From a checkpoint of a small transformer trained on Wikipedia.
Size: 12 layers, 8 heads of 64, MLP 1024 SwiGLU.
Training: a variant of Adam for these matrices, 1456M tokens, 12168 steps.
Each number is 128 + 24 x the weight over the matrix's rms, rounded and kept within 0 to 255. Layers, rows and columns count from 0. Numbers have three digits each.

# layer 5 MLP down (transposed), 1024x512, rms 0.0812, rows 13-49, columns 0-127
101142131126133145128092141114163149126145135170155073138116150140109112119138132150125093150145123153117118116115114154119147133146127165145090166137126135128089123141138152114108115139115074138129112138123143160121109125156170150112120111135098138089134139094110123110110106116131120153157102115186131237079156124110107157162115114113123136150141123132154148122111119155129090134132
107127144144122152141126131093143141102155111143157149140121077103104114143146132118173133145116131098145088115094181105115150115119126086125106138159137153165155085122159144101145099126136126119119133075096131120140114110095091098148129140131179104107149139112144180134125161117132114141105146121154132074133136074129155124111136149092113141096110136108132127131123119109093142121121
128126115107116190173106148124130128141163153083173120160087108147104132160065122140162152140121093162112093130105114145164073111113133120094142140100131138151165142123144113107119144147130124154126175143117148139090113145090043113120124138102124129156104117138142148089139126115118135140096092140126109058188155163093120171087096174112171102128110124123139130115146137128109126088143
113145107104161110066130141117113118125138143164122136117124177103111145111102152088128087190130141130105142100136136127092173087128100138095126128074117125108142084120109138074138145129098108098139131130104113164122140161146152162148111088101125165155144105116130148078088126115153102154179115131091077147130145116140092135143131112128119133071131144164112185165103124117142170149128
118166093150161131153106126096114096149169142126129163098120117135100136152139127123109126175125104137128141110097155137092106087135128147155137124115162139193154131146097097181154143129128121113128089153174103122157121110100113128138087157109106099117147111110125127159145139143156117179135136147125129117152165142147144164154121136095134129138137112092155144151155130135130108146092
124138163161148161145071117129140161118132150113147189133183087114153137129129107088058118114122184114121121141144125073113143126137106138145118141124133120144082121139116109157104077106112140135131077123135137084109112149053117109121128096168113114081135151104120133133114151137116090094121103167124118147163122107123140134118131087104142141141126111103146145118116173124143105114118
068123103115121136192159114151136134153138165149143129124141096092111142149127170132078096189103119066133135144136114116163133135144155133146100122119145157121159113136148135107120163098126106111120127136139126161135092113121092132187133153124146101150136129173155145124156088159113136145165142126118086166068124134106185109113121103138107140109127145176114130099160114174139105156141
165177116126126144124164089116111120074140110128141106127143132114117134110150149140099110135154122176131177146089140101134158131152110163161081122145145144147128115102125133135150122157128102108114118183098114162125114093183151130105093104156155143118101168105122122109167131139096103117136156089103090145123153074108115164095119103149129112136115177123092147123104096132095151139114
134138136117108121125138102117113087131173123132126185127150093150104131147151141150124128090126100158125132131154144098102105111142110135135107147132154123132133132090073145157125150087112107123149134116146162128126129138132108117152138129120110139139129161114109113141075150125164148101111118106157111176109116123084156129120125139142135105089130146126149126104109111146117141109085
141089157158180135122124097122132089104138133107142085161110119120121144132145144115136160093113135122155123143110161099121133151176115125105109160194152165153122151116120161121111127121153127116138097135137108126161153080122183142093107131115148091139145096133152136128160161091117124123144131144112133216134099124137144144173149132138172115102102117139122101150116066153093141174130
155184068164101156131123171122165147158131152164106161097145096120110178106125144113138110122084119169149117087095109140131119122141144114110114149112080116144185105114138102097114134116102140107098113133079106145117111173183144110118135115120104118059136144130111123138102125143133148113142092175122170171155113117137098096165118113123114152163120146122161144127123128131150118153123
159179155119131139111131124146157123138134122118112085131119108161125080136106127125134110133141127158104132151143179136142144152122128131139143124138137097089141119108099107117137133176130110137129120107149109131157149125094098139125179127103126157070113143160137121092158128133109104146148121128114135164137142098120106146129130152154114122165116138130133107100124126129161142113115
149119116100148096139124139129119127125133105117156127113118130120128114104128132136134142141125108118114087128102128133132121125156137136112140161125117147121142141140139119147118146117138132162142112150113131162121110169138255170134144144142091133122125139143118135130153134178134117119131142146130135255090099146136115139137120144120117143108138120129130127090105130117121128141128
130120100119133094105134076120092155129155139098118138118111115135153182153138171149118158093129119112126106139136156148108122129108111104123149120142118119147172149132108135114159116147133139124147169143173124151154100112082068139170124128167135121184141127121078116180190114103118178131157153134144149050148055109083160113111142164125124123094091120107120101123139114152157104095136
146138067163162167175142135099121151101119126090149125099194198118142134134112149121123140141175108145109064126122136120088153111125122117101177104136160173135111143166126104122102147112099148174086191161093087126118096117167108155089123146153116109109150127142065111079115135121097121131134090150102090113120130107170122147095165127152125110138115119141090157109103158151122118103137
078135152111137083122148111104175124117132127110140100122160095111128124153116114164153160126164128121152133157117170108131150118107133075126091110135094099101148104164091120112113129134147095120107168121110076158114167151123084137153142112135092105140107115135153138116136125096129130141127162090157145038115121114118109145148109125132109144130122120107117100103125126146101102146137
067126162104112062148174165106114124143144132128140136168117146136153111135143127111166119156138146110110152110128187099083088141109149139105138154108147133149101180130172125145121096161118176129132169171129103097146131101146104146101090172099136149129123138108139114114140172137131162115151160116133123182172155097126112120147108129118100136136151082105155109104142105156129170163097
117122127139153159136179093125115120166145092158103124108146155134157152106135105141082142151142092095141152141128112133127133132097130125070148092112166108130089097124130122115091150164121137125139119121147143120161122086118208160121127095167116121116134092143127145089157092095079098080136155107142125255087103154150118116111120146116086118115133139139121147145089161097181110160136
127147144178109154162094141147161153098095130138112128128121157092107088122146168166136149127098160126099197113153082082187139138118155115142150107141138097127107136124113096132148156137137141137096152120135161130134110128140078130158128136084105124112092157090115131114101134131090127133178156163138140113095140125115156137151130123125145138140100097136133144133135132122092132131150
092079129140100121103104137150138158102144131128098124091166103159113166142143168122131105110099120147117108114166105069156140108116136110143106132111119110127093112136152090134134156115138125058159115138104157101091096118132120087102153143136130162139103136147114128125138120137131139167094170137123083082140106114135136114121142122124117105098107140148148105149199105121110114108125
130112127136115137103144103120157099145150137114129135126119105128116158106101111119166132128125128109118125124115140104125111129116115123132110117150092150127120130109139136138142103109151131123158105106120145114125146129137052138113118118119106157137104090144096092150153115140152155180111123132168123024153131126110153131115164115134122125126113097141101108129144076112103121146135
129169106168145131170128165117111127100125148121121102145131154174123175155150148118065117140152115114124171101163160141093126114130117104140112125122147128153144152111139167114097141120113116136148121125107151096142161137125161111110161126136113151129117171069124082124115125126122139140155126179169132226112098111116153122118106102152137107171117116152151089133120139110148144105181
094103126163137090146152140147156148151123119117136100208166122113116064115137139084137159119129154085129137132182157095188136119149072111145122111079123146114179097121138148114129156133145113149126159137159179145053101101061164144110180113119161099063046136110133144154114146159150104099122134070155154176106163119133153137107096120162079119145138073128114080136164123096095147106129
089074059158141148124123152109083131145122143170123107079115097117117174137101114150154146101134124070161141127148160123146154132157113170110121129113156155137165123136131104113130122143115143135146144143131105153116161111106119058132150123121111147138159135116144124100152159099166088128120140154179132149118096162113163118093125110184125119104095152129116073131128122125109119157133
105173135171111114119132121171169131127153139100108117108122124137110114149113124128136132122131111162128129112130125128104153136121132130147120125098097143127145150119158112124122126142140143147151133129115153092133117156124144110147199127114111087157115096106083086125124162100146112149142129137160099131157150162073146163134109150122093148160134161130160130103152147104144143125092
119133124126132117134118104136121140110125132157158137120121117129128131131155160141142105086094116135099123121148158126139120134088138092133108142136099148152144115140129149160145131104112083081108143116101108147156107098083051144105153119118143142150164132133109136118132140128179138132162150085136147000139149084128109160102139152170109157106124128115115128102141165122142140153120
122136156141130123153133163116119150150130119119122127088123118119146118125118136091121125098173139118115105102145109134103128112129125163131119141112177145126157111144119112118151081145145133145107148138115138114144117097138158115119143123121126121109122146096125120119137145099112129110145136143139082210127129146116126163093146113149138122129132130151150137100107135167121143121146
093137067110169117133100121174159146149138148133085113157128152151134149153136209176132107141094177159135135113159126123142124099138177173114103146143119111096135142155156124163134145112121109157141103112108145131122089126123129129130144129135111162117112112069160111143098153150114176089109097142125109114153143098117121114139098152115125108137113141103107158140106133121129103172139
150119111105095095126113136158123161113123127146141128139081122149124124096137117130097135109101149093168131117187190118174142125125126146116101144092147106155121132112139144065154145132171119133142125156154167123110111158140043116133123114114136173182129145132125149145135164131124179153158152102125116031147147132128111096152118145117134136150124141166091127125132121130116184108141
133161120170106142168106092094078093111124144102149137149130140084117172100114186119131087125092158111148138131118114110099129123148107135113136141137089121162113178125170148119166122106129111147131093101136172167130171095156097115154096133140145157135125083110108156125130133156136099160161079153122093071131135105129124115137128156142137103134153167120111117125161155140130145161119
122153170112164150177120114098114126103102096142105101111125135126133077103125141094106122083092129123092159087150111156124145144116146138156106113131123126117167072141132155124079164150106109125131130129110128129112142139133133149140142121120149114122149109160110122126118155113119122146156150121140174109148161122156120092132148155116133102140137139147079119102132149133089136136112
151094140153104156143114136189142121141115145150119097139143132165108167145160139146129128157120107067103133122116152136125122140104106144114159153110105108111150189151153122157145153083086104143109169121132157085155132162143118079090136082150091123122104145157155151117087083147103135097120147111088134141129117170086149133132123123131163147113097162154114132150122117133121114108099
127094128096152150152120131186121128113123128136100110163126115171158169132092161114143149115132151124078116061163147124142141168135142121119132117163145132093132135151138129102143147112109166141150131123127131128113104106166117104107147130155083100149132144114132139155119123116128133129129155103111140043135101147132137101106144137149094121130130147115118124117143149150134101094081
136152099145121160130170101168160111115118114154119111128115115121120120090130161105141136113143126057118142086119135107130102130179128143089117116150118124135130117086132120134107123135117107121142158165159123103171168110132102159166101136119156163140082116106112167108183133135120152131167154129141098096109098116161111097119166148118138088150112108172114137164118120113112095095181
130120118140160100104146130112097162158111128129118115131146134135139113110113102073135141131094144079106105118108165126119136098128147114152112151175132109147098140121116109219153124089113137135120128142128157159122083134090037159109120143156151156129164119151116129126137151125127109104141105112097126025115112159177129085166158108132076130125131105119162149146117098170179113098160
119136093136099155148092127140104129116140139103134110153137128110111163143156116096109113129137120124125133113075130118141097128103134107090116127107118165110128130164137120147155142154155159092172120154128135118077110131099129107105137143144115115115127135128119107144142116103086164118108139132130141130112149108142100139140106108144098113128080129118117131118165070168114117109136
164152149150126111157119137190135118102154086079111125117102167159153159092126099108141103115145119132129115095130146151151146164137135125130122115129157137140125134156101109113079169138162114095110120139133116073123155126107130125127093129142157065141097125117127151140112136135158108133120121120134167164114106129125132141104087126132153152142133122118155120087127175111134160146141
# layer 5 MLP gate, 1024x512, rms 0.0779, rows 14-49, columns 0-127
127155121123138159131152107138159128110128130114121144099143110128101181107106097111152157152095147133160126144154085134115109142132134137127132161125121132099116133118116121157109115149113154109118124123104132118140122150134131125135148134129097137125125138104134144148157142128084117135133113175107144153083134137136104140109108120077129172134133105115122160183153105121143122150161
116141148114136160150081144139162107134096143130131126125118134121134199132142092118140162133119121157131110103083110123104114148135140158120134183157112196162107099108103127176123106163166156140135133137108119098143100112138159174086115160151078115177121151123102121195147145139148177092130145139113104131157136123151170130141110112114167090136104104140135172107150162138111156171154
127155163147164151120131055117170172160153104120118138115122116125137096118116135173149094123157132148117109114091154154148093169145172146138107138122109135148118120087131158134106129132120101098161134115135146105131139120111105127119108108184110090161138182114128122148131064179140133134104118132131165133162085109157115097153148122114106114144069127151142090119130143134169139128117
136122154165110170137132121157142136127111144154136130141117162121162170112130127124096106134165102169122101150132111116087136181103094139097127130116090108109125111119107089123117164106147153149099135106109158103112136150155114097108112126157153119142099125095140189110117126153069098091159112107110110107063081098155139138167147145168136106094124106164135165127111153109130120146124
121110091159133106126170074080126126108123093146136131163157099119063108109100113125159121140102126117139084119145122139114143105127137125139147142152122142156135174102147121103130131106135111142146123134130120159126132145139107155103096126133130143142138134128169102130151166134108152112127166137090150115120124135133129153113136143102167131120175138115164129140111120106118155122138
101126116162103118135126125143129118140149142143099144114137158137109140131089084134123147082144096147122161105067125092107127048133095153134128130114081140151128135140167134132138119112093149173146123112112120162146155134129105113119109092130120140144157103112108156102114148113171138159114160155104122141113136161143112168131152157124154107138108137149107144124107154117149135170130
065103099126130129143151153094119138111194114141153149133092120105123169177132129162109142140120109103123084138133123148096068083106142157137109152114117133100108107129121136111096096143143120124095144099163136115108115179147120099142132125129064112103141087112116111126093112142110112161135124132110106086094118124158131097133141105141111156088125124119152123181126098175114114109118
117117142120128115135121113129143074154129120121140155056142106093127117146094125152110117105143112147161150133128142113128084192125172158155092140156134116112153101135128136118106139076136147089129162121150123126145116175118133166142103157070115092078145112173157127106120094157147157120112101112167137164157126141141125129146096115099134136139121117139129134135098128110131110129089
085150123121134148139096149067157092091138107130118129117093119116130135139088153098108110112136143132173140135107085120135163151132117187126131119116115147152139112148136118118115153153136108142111106139081154099106109149148155103154134096130132134157120128140149176113127167118136124146142090139093088142158127158143171107136113095126110077139108136120138208115111137153147120115085
112126127121140166118146053137128112157149151118110117148081138113152158099161143100138127121144119146140131127104135100126106156077119166090130116195116088141110134102138156161128134133147125123136139126109167120093143125114141148092109141158109140146077133129167128107141144154130125127096127121138103142135129125151139143169148129164142120132103140124131133120142158119124114094090
140146106122155101112137129110131096132140147142107177105114137124135128132070142108161060109129128111159161076126128120155138073151113134134136094126132126071125097125162125132117122134149117077106082137143118136137100084136104134125167108159102103141126117101112167128137106189156104131151109067134138149119159142122130139154114140148145087167124150143111123141159114119140101153119
107132101153141123143151111149125139128133149120121123095105144086141105153121110161100140127132134129130141147130136117105130129137155127107092109105152098124138165129138140110143157141126114163108119124153111129109097145147137115126113136119129125137155085098138090137090084119128140101098132137104139096120160113148096137152124153141139125158121144100135143070127121120128121133110
112112128162150164144128112111158110142131122114122141125124146107142130109077184107137142121107101138135149139149113143090126112098131133137145160146116133148109146122154162133118152181139140129163129109113195143142154173091092097125144142136160129157150119142078142134172129142163173136097164084133152086110113120105130100144108100103128117148161129171107105165105144096190131133158
111123140133124134139102122124121125145118112139146126082108131145109155108121150125169092116142187106152139112165144110104127108085120150142130123105147118098140104093130162165131144140183134109172109149150140126149143167129179179134150103121125121128137128138118149103126123147120141109141084110160136144116129132155172177158104161113140144117152103113143144140083146159134160102125
123157139156162140148147105120106164127112160103124151103127108139123108133122122120100133107138125120165120181119157122132150134107074135152113137150122145095133108115105117156165150154153145157137130101118130144101153120133122108146097123138105103188128095109105129184124126115177129127159114118127143128148125110118116131101126148142140146155114111155095128132121122120169110125120
135126137134130105141125133117165131157128140134144140128151116064119097131100138163108141129091140120134129146118128163156143123139098124086108152118163133142136165157074132124117112082103107148129118135105125154098161125121181115180081147165123107189144137112102116157117134141110175074147113127102155153153141128136117124148137125138115130124079116143143126131139144121129139122127
152122149137086097121094110152153126137143132151083155101131111115134130137122097130148149125121094109133121138112116143167121148136116134123127125107170123121143141106123151099164142128085143152150108104124117173172146136155108115169060086118133121090084104125096146132132145116129151147094132097127152105131106098168128140124135150111147132127123121121115140169160111140081108118117
093122135121094125103122120106164141107094102162143134128156116091140127098141124131089122118111145154102125149144085128110124092158134156135127121094124127105079108107084097128081143132147154104138148139131128124124090147106152158121141119124111113122116158139145134125146128128160145114095090129114096110142134142117108149165140159104112139106169128142137157150129136117156136122129
092152119182139108112139090138155147130139117094094166079151113154136099173129142164132128136131123149129105106126165113168121162115120137137122104136119138187105115122124141152136136158089197085140139089118143128151169140141148145120121106165163174132121077105126167130127050176140153095113137146148110144134131112170122110093134125105126145114097099144125100125136093169065099146108
114100154116117144094116085133133109146146133166117123123123078119109125131158161132112125092127090120151126110146139155156124134085109118119085101135077146118131126112117132152109142142134138114152107155156155117120120080129125124122130101118135141155112106129142114123147119139150136111073130159133152134126141130123119147157136137118148130112133094139135125094150143105088157147140
133174140149139125118142106133169110113164138136169154149155137120075078197136132154170155142147143109125141140102117189141120149160135163113116081133147117161150137139115143134124123142104196138162135131105125125148122144125144129139124134128124110125122100177116162131138065075132129104131149160148128138078136166156114123133131096118137134146115119138130094095155099180136105104146
098155136132124159142165126129119153144132133158131167041122154145166149112097107141150128089104092197113133136114125192085138131070174174138110179135128131110069144126156140156063129090117163144144131109111102147165146156112158104111094116127104182165156135117066095116141118149121144112175108163113106140130185090161089132123139132129171147182160140177134122101114123165118144109117
139131115125150075162110157133146131167146090137157152133109166128104155129137139126104144148107107134151142160148126152127115083124163140131141097094176116146133124136091085099109143149107123137144146157184166164111117149143123142110122142111126166128146094172106181185154138123137146126085125111130135093141163144142119193122105091139119162111138130122110118114171146119110138092126
132092140117118148116129108154127109137133158160151123178119118139135140105145132152109103137134130127129133128133113133121068128149159141129153165178095140165114119110121138103136139127164163103067104113077147098136103107123152177141115110130161115166139108082086189186168095139128124149152123074157145130137100089132129108125149132121128162136180122116166131156147127146114104109129
134140115115135089121149143122116113137109097159108127084138135131129128127130090099139150136114150114163151120178153115081115120144106129143132132167072137119123137137102161128114146113129093129117127129179122187127101134133131127108114134148080116137148108102106086121102144156101101103132163087124156080122125105129145114153145131196130104124161164120087111128096138124136124132156
148139120151096133139137097111108119113123145138099115105140110127124112174135139152118115152103133122118114146133159110131107111097129092137127142175110161142119093117144169146139094135140117118141144102115106141093119165119114109133119135109103101158114158129120153167131144124138133135095123115127171126132146123152115145177129154104054138161148136089123119140151121111129129082120
146127107111136168148145116142196153187152154098116146121115116090119129133143113141133080122117123173124103131182152140134120150157102148126101150089151111166129115119140126127125132168162157118152129143087132107137156144090133122112089112110137122144129091127167214113148113165162153170118124142152134106140131130145120110148136140093134111111137125126042169149120125146096128111120
156119140130116128085151090135126127190168134137105144102120135116091161126122117157162097179114116133107135137112138167149108157088128142111124128139147143164130111094161140108099140143131157141102129136077127111128124171127119130075159122130099188120100114153084111148119139136087129122140160115103149141099103137142118153154131115064103127163092148122143134119140114105152120137151
119165126139125085126091103102091140149134137176112138160136117126154146123153151133144098144117163133128126142133142107152142095097147126129123137177134166154100150149097141136150163119157140158155123150139162170124159106111133130131107143127094144119096127127109129084108125133136152136113156144149153099118160106164089120169088156165115150113165086103108103085105118152131137133122
126141183147149135107124105067114118126114097122132139121093133130128095091076126104114117118114115109152119091141168139139156115112108151133094110149116139131126102130121192096080149108128136146171162135142107145107153157127174139135111112130115162108109109112104129105143109141104123151160126131121162150169126120128108111086122091155122114148115127119127146093172162106131137138094
124123136188122125125106133134095137094121148124092154119152104031106160152146120073150140096140149134154115112170127136120104159140155174146120120176170154123119135108190118131132095155116150141153169114135148124149158080107133109148115115149138111122106114094095104141120128152113135135107096101068102104114148076135163158148165129161102126112126079120166133095138139142125143108132
169120135133157114176119134168170110135152149117082169167153097142089131120125126161132141126158098088167138109082176131151103151099149146084098143142106153093128106143125107111187130105127145143107147125081126144132132139123147133158170112129152102118147138133149151147103153151165132148179157156125136114138118122131113123151107091120140127121096148116139104136165152116127133114157
110131121139114146137085104140136163115131109147118163100130122107130113132110142125154110123119154086133169143160120147155122107134130158091116095131170116091102076129132107090132084131147127125113109118113167082128136123130142157056139112133157133162100115120096146206181143141125183107139118097118113148129088125118115134110121099101166188154131110158102147113089100141119122129150
146167162118183144101135105096123119136141133148135123139101146165124126091137143107171138105100109135191116132136109178145119126140131155167108156130115141132102119117133150144179169146141126142118132102139135165130130111127114152157181116112094062155122149138117138117143152189123131131170159131090101114133133116105158121149159149078114129137151105140131130165143168146146122130143
140150131109133131158143157102154101162129132106138126120144128140088088115140147117142147120139160107101104088158149143094104152139123146136148164126122171087141124127116087101115140155178145134121119085136137117062146092115175155190082105138106148160130086134103102158090134161081117130143126120170157112142113143134139124135128110080123066171096109168095139132140130100132133130120
092138123141135140123161109138139135161097161131093150118139118076059111097138147106124132125095143148142135113142130119164108076140145134149149141090116143139122147123143137105099100182112105165146138127142127127140134114113141159159106124111114147112109150136128135092134122095150145171153117131120144156142131102090113142133120073111090176146069127106135129158132146131122153101138
# layer 5 MLP up, 1024x512, rms 0.0836, rows 14-49, columns 0-127
130127162129173156123127103149131122124083143126122125159100107141125171120116150137116156154110144128153157122155118147134137142120174120114097076122138163099092117108142118093131131126117141105113113118159127142132130126153160183128124158156140145124142148077127151125116114144111124107142124147123131074143132126098073150125114124140091107148145128109112149159164114159134149144154
113124140099102087096083151136113131144118148181120107144132121108138111118146118125167120126068113125104128148130155102190141114144135135130131098144139156165166104092085072146166109127110140131117144141154132153114110087100143169062157137179136141129132148109146179156118148146102116142103056131162135098184121100139104120095140183103135152140146123103110136154136099098135116134100
132202076170113144078168144073118143133134127133155144082102142169095087139123146128125110134113150148160130160113118109151124167122105150112066173138105104099106166167078127140170134112126133112130100120098146162141138142141186174148099137141139107143145107157143142096155138131120131116104134113148096132108160126161119122143116170116095098118120156128109128156140125143106164126120
141149178101148131112167096170127126097156126160092148103134128115096146158119118157144090104143154112135112143122122136126119162104115124100137147130139130117163152138106135135124103141164164098121150130120145124081121136121125090159128128103151148110117142101126152119139138102159143151125152124136115129102101135151149113096106141131091131124129139176107113118084134154123149118127
126134116142147161158106139137169163117176195126150133093114094086115154171079142158094144166087146101154149154138090158106126154148131133138098127117125124097117106144130141099106148144114128138100096083120143119138119096145177131148156079107110145141148129111106104138153112139126114144189149141117086102156158138100099114147134182119141126115141087079096132101133118128066138106186
096163093118071152102115139143102084122098150114155137103128133127133116112075082126122111170114089174143111173078136107116164151167143097142129099115116095167177116104139139133107138117143120140133153125137112180155160131095149081082096125158138132160175130103097126092106142113106128144119077092108142128113139170133093129138161138127126113159129146117141162126127123129164135126173
132157165114177116073171130164135119152140091098139143132112117098122115149139100148117142138080106113143146130127176117123151095108153133163140154088145116114158125113115135078127121143150143138124137159093155182107154130152144121116164166136097124124153135124101139150180129117132113173112150123148080158100108084115083162131121100111116113109155135113108124118118122133133133114082
126129154148158148139093129097132135146101127144153096086147138123117088133088144149133108124127146132118160095132108123086147142147138147152140118128171099159117143079102119153133166151097106134143108112105093169097125136061146154097164115174174152111142110185122168129124126136107150143157120129134099119139159105106095150142133099132080134100123143105110138133118095103066141119156
142132116106103139115141114170126124158190091146092128114149129112137116099181144093143082122155154146108166124080088119107125111160120127114151155136148166115143134109107156111079168165152146078152148104112133102165125132135131126113109105155124160103100075116138114131135107128096115097160137115120140170141134161136105104145098153130173137151132101147128113125151150120159117094130
181131133135115144155155146186129120145110150155125133123117116135123139135172116115157116118151113088157183168164107176163084164146071136143119121140083126094134147127110086153133116138176139143130106146129129100120141150124122136132123166152148107152147117159133098097146116136114125119140127142122119149193153110072129111144114124140142145143110125102094158129158133112133145143157
131116102118125121105117110164135119110153132140142159117127143095135116130135163153126115167094140096137147129163109138146136088146125136117137133085106140126106107101122136141086098108125118140132130076126134104113130093176102102105047144146137137159155151142125128152113141121071136086117095121135123140151121127158101112145109141117147125105145114135137133136158129089108122145106
085130118178139107129138108158127158146149118158113109117134114109131099138131113110143125118116156107135124126119157166164131128136146124126108161134112158137088167147162147119123126146152130134117095087152118124131119127112123123098095110133139091111150123104151100120114139116096134095102146142128155141104133088103080100138142118175143123157117168137086150104131106139135088151127
112113138150152133124094115110099148121165112187147119117116125096141107131142099162121112108163122146116111094130140126127135146176146142101124136133163160145096126165096137159142154099089152098118138172162025096124116065157140144178125176128147138162120120115149085125112130148132142144131123108149134114129064130143111122110151109106155147085129150114107141127189125152106125080114
165144156123108086170128079083098087154146119137120120116142120124137127117085176081140126087156093157117086113156141076122130139122124128139124111126125135099158108123121069149147110096109099081108149133107158133110141074092128156161121161147125158154135086106130152106118148140142124121104144100146118140110125158164139116100143114076138097122119096131125106174101157164114123143129
141120127124131140116064142123137125122145116141151124135116123122129106138145138113147110108106112135095135132151116125119131130086143140115096125121182127133165122136125150121132150122131130103109081127072123073098158138117137109121183134152127159115133115118136133174143179121169165094142123102120169113174077143117122142119130101116111147127170118136149107134151105101145112153142
098132132118095124109111132133156125146129135140126142133118124142086089140138138135129103141157114107136106106146128141150082144128127103141118135101134112110127119147136163107120118149107147148118121123174083100132130148151156117154140126179130151145101157111120141147128140180136099104117073169144113128102106129127113127118170143152155153134130112118147147142156103113097126113138
117127101146092111135072112193111139146159101145104095101144132099154119123118101091143129177169122124116128125112130105084145134137136146139135160135121091140139166098148118157218105137127109097122116135135134162156122137103091094126116117123150087155127095102092117193120108110147128117131155124101126141149128161178189153133117172138142128077099153116196146104105110147133098117118
116147104148169132137152124116132114131120126122122126145081110131113127153101094122155127119146132109131138090060162152165116170152096123132143123128123133128131143123137154115171117121119098121086114095097116101112168149158129146151139147134136110155173110111089128098059120106101119132121100130146122149098115131151178103129141103151142165144069125087106155135134124105105104121118
157146111147110140134125111168111129135108157161094125136104084124135110145110095123147133137117151143113129108118115173090178150138154097065147132115140112168117131131126136049121139088137124164123088139189130175153136167121128115122100112139110143148120138124136133139146116089132101120119160167125149170187079163093085103132142084089129112156141143121133138138114095078164102140188
128169124145126119133158155173121128106098142088150132112115181133112100156081094146128153134122165102096124141140127115075093111136139123145155161126147093121137137118146129087086134126132120166130152130082133091161114182123126162104095110123115118099119107135096143156120099106133158154174109108087163112135146111131134129117148155120111114081130115096119157130129124167119107159120
171144162129108155115160120125100075155100177141131129107137124085116133156113141115118145157147140132157102101140106162125090173120130129124133148103087119123128112174103128135122136134171159169144096154101128110162113160129138078123103128089121136123106126141121106089152117109115156103114142168158137130104095191120109168097139144161141140136098160101139150113145116157160097111176
165134068129145100113109154231121144128119153152135147149187112118120097137122145072147122159178182095115148115175065142131134074137105105142142102125119140099120147101110102089135097135081136112114083153091148129133123195144087127109121102131123096134085140097100116126105126097135094144115066154125125164098147144178164103115127152092158130087129138110129161061098060114082121164141
139175123122147138129176117132141124102103133146116118158117165109123173087108064118142122135106122173118118095092110122081120099126113129138164175150144148165200145161167122111108110136102116163132094164161139127144125143126127139091142145122118163109134158161115162134165079107153167152090124113106082145106125127140128130141105118146108114141145166143126149112168121138158115128139
128116119132120122143119116147112098136120119146138124128111124122153166124116124146116118126125136068106149115147115152108112156169140098133126133154183174154162126100121129142172136113128130121127119129110127153124117109165118117100122107159139171121127132134138147161116122135115152128110120105101145113136112155152133108093116099128182154114154088160077117156158118130101131126139
134124120120117129102131139127130118138109154113132142117152111139158120115110124160113136129160117117137178150132099126090112128117152135106142144164183164149126120130125105111103112130135144134149091138142128121160141143132127129116095127133146132128125135130118162161160100073120142105120143140087115138126097131083142106068113094123130120171112130098118127122164139153135131149115
147115113115103109089145097121109131162122114109085105102141150139141159090187111165111128112079111131101112135135137151103137121116112096120121177118104144142135110139153120162146105124145149125125156120126088119115141151094104133098141115122074077164114126073083161143129120146126129129129140131103197158177135147131110134154122166123115182184139145107156134128148134112157162113137
098145132119158131129129090108127123119101113125160134082094102178142095108105116160164097105174159145117118105087162156131100094148119137135103167105159120192105139141116114119200116147109128158126107129111119112132142157107095118136088113101103143195148101159143161149124121127137109117148145130119113117110132101107165093169184136102145095080134108140111135187127138136099134118096
081095125139088129121090131137112135092100178081105114129147132079159113091113106128155137147122107128113135133112168136149139134163115116094136155131135158177109124132112143123122123135111128099130153086143097178131108127132135086144116179125126113092170132117117117099147085130107103170139116149165166139143145058152171115110129127173134093118100121143154143098151173108075104153153
157159145134148124088119103121118121152123148119103140143113138098167130143098162165135116099152125148120144124129128117104121122123118116114100117129141111138164114177101125098093105123155153117143121155143139121142161117103165104131157107147117120150156117135157148113144127100113128131169136151159149145125062090103129113149136115117080165095098143103134118122133133163102117140112
120112122139116064122162092115127117101128128151110149135145117158103135138124145119115109134112107134103118166103142135133095113114135128099154108108121093133136127108165126145117092146140147151138072177116133113159108102153083089086101122123162149115132157137085105127123153138125139106103152135120132117134109141062128112135128124141133130124143144150165177135142116138145131096113
124122109100149099164114121116140126119172155140137144145129144126112135104136137159131090115142129142147123111124141143136109153143138127139150113094135132099112139100100142148134117134131150107135098111120143102142077147131120139083104133114148105142119182160117144098118173151107120118101116110154080180143165139165143113155178153159125123163122167143071139060106154171133135125126
083114094138119142118157109118130129133143075143157112134109152144174114140141108141125141148132138133113143123120100148168135168110132140097152126114123137159137106099121099139110129129127158122139118106105108193080160110130106134137122166151120116113140152139088126139187092117147104129114131161154117111106149098101098144132068145169106173110111117126111120123103093130148079138145
118163159111130108158153118097129149141177124138133136116104099102114117098090161115117148153110099080110119159091120128117091157116111118161106100146160142131143134130104127148160129131141123094185142167149109146141135095101088145107169122143127128107140147108096133182137125124134088113163147124105151125111157112070132142161150182144086104131158151126172160118110140121126131117125
148151123126112145140142129103132154089125168153095155106140172091103124135144206104115109138121127143118138101090161112128152165139133129121147128111109133121117104148139104082105099168182114115123093084093119124104112116137134124131109136098121107119119126162113131093119118078131111112113108095169094127142115139121134118106136141144147098095136126144104132117146127092161138107126
109146115117149124146132136142150129089135122118137108163137149112115083136145085070122110149108114128114111167164102130124113112119088123140141143111107153142112136148153129099124134147139133111125146109170126094143158089153154128153141128132148129131116073099167142103111137107152142097146133126150155104128094134104123109126095159071103128074118146150141133164097149192098156159093
123131139109094089100146147120118116150120122148117131138119107131104132103144115140156138156184099126116104118139118132135121109091103117108136122123100132094109092073076151124165124111098147122110156136147087090165112130115106170133149099121126163126126163155066147174092163115111126152083135098112126120105145109161114155157102123139130125139109084154118111116145114103081150121175